config.toml
num_attention_heads = 10
norm = "rmsnorm"
positions = "rope"
qk_norm = true
attn_scale = 0.125
bias = "all"
init_std_qkv = 0.0205
init_std_o = 0.00484
init_std_down = 0.00319
decay_fraction = 0.839
max_seq_len = 1024
Each number is 128 + 24 x the weight over its row's rms, rounded and kept within 0 to 255. Layers, rows and columns count from 0. Numbers have three digits each. The size before them is the row's rms in percent of the matrix's.

# layer 3 MLP up, 1472x640, rms 0.0463, rows 1351-1356, columns 480-639
093:096094147139111124154193095122152121109112125121150160147109162111131171100121152148166140114131136117159099110127123191104138148100114123137106115120109094109145155097157156074124126126121119123115147163140128126152127128170136110147147143124104123177096093121141112156106091123090106139146111123089133088110119137130108107151110119141175121139128111118147155167118151112130161121142161160129127137106129115137164065086100159154101120113165076090138107080162101122112113150129116
104:110144084112129155144142100148136104130112134134088140132158127133108150156117128104134147085155147115110111093095150138082133158158200145096137103138122137106136153132123172107132157119085117100118132122132097144095141110103134136091104151107091140166114162130113148095189137113115135104087149129112150145115099119110141112117136158144120137077140103159122154123121162105121124186109121120089142095128166184125149139114078112111135127128103109147139118136108142165126138148105094
099:144153177122135184143146130143135168101131118140166137113118124125084116130150099161156139122144142149141132104113135121124095129146160126113155116145077113128080136106126184131183146121137125071132123150096100120100179104122100129117142114104110111109119132150145156128177110150074152092130129121094126067168137143139173127112092112167139120127144124143103141142149149116128107076155130140127127141131163127089121140128131126155149180134146148156108153149109148127118119115129192
092:119106152114128096166149121115131152131149156115125145120155108129124117138196115090109141121089168172161148120134137152127112106118076143094090116122150139156107146118118144131164135153125143089140148139114110094185123109136117154129134100117133124126067124133157167095147100097130119152157152125080124116118131146134129126072136162103129104080127158109118129131088168121121091135143096103111114101129154142091108115104137111085130154160133150135134110090142113131142147123120123
097:111140123134117087150119113112126137099142120136123088123125127115123149119107107134136136156152158109100147132138104075168155116135134151103114115114129139149109135115101152100110122144133115161113134162135130138102130071138128140143133159179148175150127129102120109158160125156110179118142106139091110103128146089177129140128141119163069151126161166155167158169118080137100176132162128124104085153070140112138171093098166142114126150157112132126142131092113089118156133123143094
102:123111128137148122086115124128107182111141127094170137142182108122122169129131149149113111139133114115131153093164118084127083130124117136142119155079125115125104170188119127162115159127122105110128131151168101129127152118138117099140118126107141144121102141147143127145117133153145133153134143111090096153118122108129166118132131148124141144174135132132109127143139155167147139118121137126120112150093162131094147165135084087132124083118100109135153111139134161125117155112130115
# layer 3 MLP down (transposed), 1472x640, rms 0.0481, rows 1351-1356, columns 480-639
092:157132152120088126110097125151142125125134118174111124140125155108086132077091129125106114110093111099086143130116133123130100131128155117112111152136099140144147118133121115108174128138147210115124142145135127112106134122116143125124141096120109144167140161155139141142146142115104090150182144130145102090138101144161165106124125116136127120157152129176175139107098114079161149140125133165176135111146142127129168181093120161147127138159099126153128128153172099167128104127144176
104:129100135128112132091106133123098109132157154120166123158102143110099159111137123147149151151150141117120111159137162106102130137123118164098098123106115162058153128165158135103180125101136186115111137099135140128131156096138134172123113084111110138130111123150122127106161119114095113088066132132104167125147158136171127155117161141140156145184143084128175103115132139134144126172064159108137129149101097175124135133136130093146150117110148150083180114107104098140167081162136136
102:157159089084107135108144124154129125149161158081131114084150108126147144101083114074135163101136142129112100141092119154124133153110164132080103091098185122125147121141113113092114149138136097142146137071125111085158099138120111164151124132132139127095160111119123130123075108129116100195144125142156138142118090153147128108139133146138144123143088135105150122076149099141113129117110147128139137098144137131120118161110131201116100133133133101120124150109146057115146116092131091
096:119090129116091076159118134152142133129183122098128108128142116096105138121127097137107188138059139130145146122113111126152107126115078145107133131121147150115121145147082133143141154108171105175138131083119128179134136147150116113083152130130136141134079167121098157119132089134129115158129160090127117151132118133127151122128145155123189141163112140151130116179140155081123113129139111123115135157131129106112143130106139085115082122111104145097110141094118106115139111131141159
098:113149133140111149095125094116070107114106170073111108130100172138129108183132100105122121105153167107144143100127152080162102133126133158137124156141115053147103124112141148142143156117104119103145143134150137113108107135104090119103112164178130088105107134121142121155113139149188117158147131157125111124111094120136118161135112169130092158174166104145090099110137155128081133116133126097109146093082115142135159107135087111141097158164122130152115116140133153109155131158139171
104:128148115095132143133131101081132154133122128121166094120139090141124127108088066151119161084137099121138146085090103182118137110106082165137131123151098106118123125100109153114133096129070105128123149149100131137141162153091158117148136128097127153132125142132139134119095126096140120160139122119129106139119092149122121124148104128131153148106119135149168163141139169165174128090148139136152146147080113101169165109141150082151107125128095112151113126107085127129130106095111108
# layer 3 MLP gate, 1472x640, rms 0.0496, rows 1352-1356, columns 480-639
103:127153121116172129133157150139136096137102092163109138123121092159097166135109175135129096151156177105128122114152131094133098146118154115111177146152117148092095099117143145149105066107126081128158148110110096117132160102149085110161150111147115147122143133154126149172106122123144104127116129124130149115131119079095142131082134101155133094133167111171146110119144096118084118119145134175139139152099102127118155098125118146123118149061175096088119161127097140089135147141105144
097:177155144122141079133145111127143136147132158125125097064127063100103098110130120126144109100104138119140130170124102118151140126158109144092116159165135141138126104179085142101124155107149162120106170099088126111129093147130104126174129145137131099086116121120092148141145158117147152108179139128117115107148115134162140153101134131102096174088121117128140162117152134134128172130118120142123112145114168151083147123159084093136105133158143119136102088107114162108153081120125097
082:135148153137113134127160157115080134091108110122143162094144133120128127161158141135150115144147117138155100099171145161124146143104141150161112153126133135131135136125115140149154127142127108149120137102123131067134106121116085091141063142138141123100145133126145139140150127093113099087171097133121173124133157132126126092129095071120090097147104102119113182135153130163098084162144124114153114092145158144114095100111105109097100084096093131123107082144117092113135144135098144
093:104132141137069115113156105144095171135174104181097145125116111099118096113159123082115109179110148154094133119171075130085104124124155147130083129126152129149139138154133153065140126150153124105137161139136145170154105104119131105138106142125149139128099131132110117116127182094113142126143133139104103101141098120109116127113115099154130159097088130120183174122113074109119099123149142169176124110079131125143098133090181146131122124110127124137098124155109164160119178087123087
100:130142136098101106149201148081126110079130075129124141088108115078144139164142135135104153130141170161118115171168129121092146125131122084108151132099142147120121124133105163136144096134135109117136149094121128154125124135163096132097119139069162148116093097131146122140117109183131107108150119102132123114137108136147149187112086141102155095105124107138124099105124102133081129131154134112101163129130122128120122116187088113097135117166144106084082144096133091146146096120111123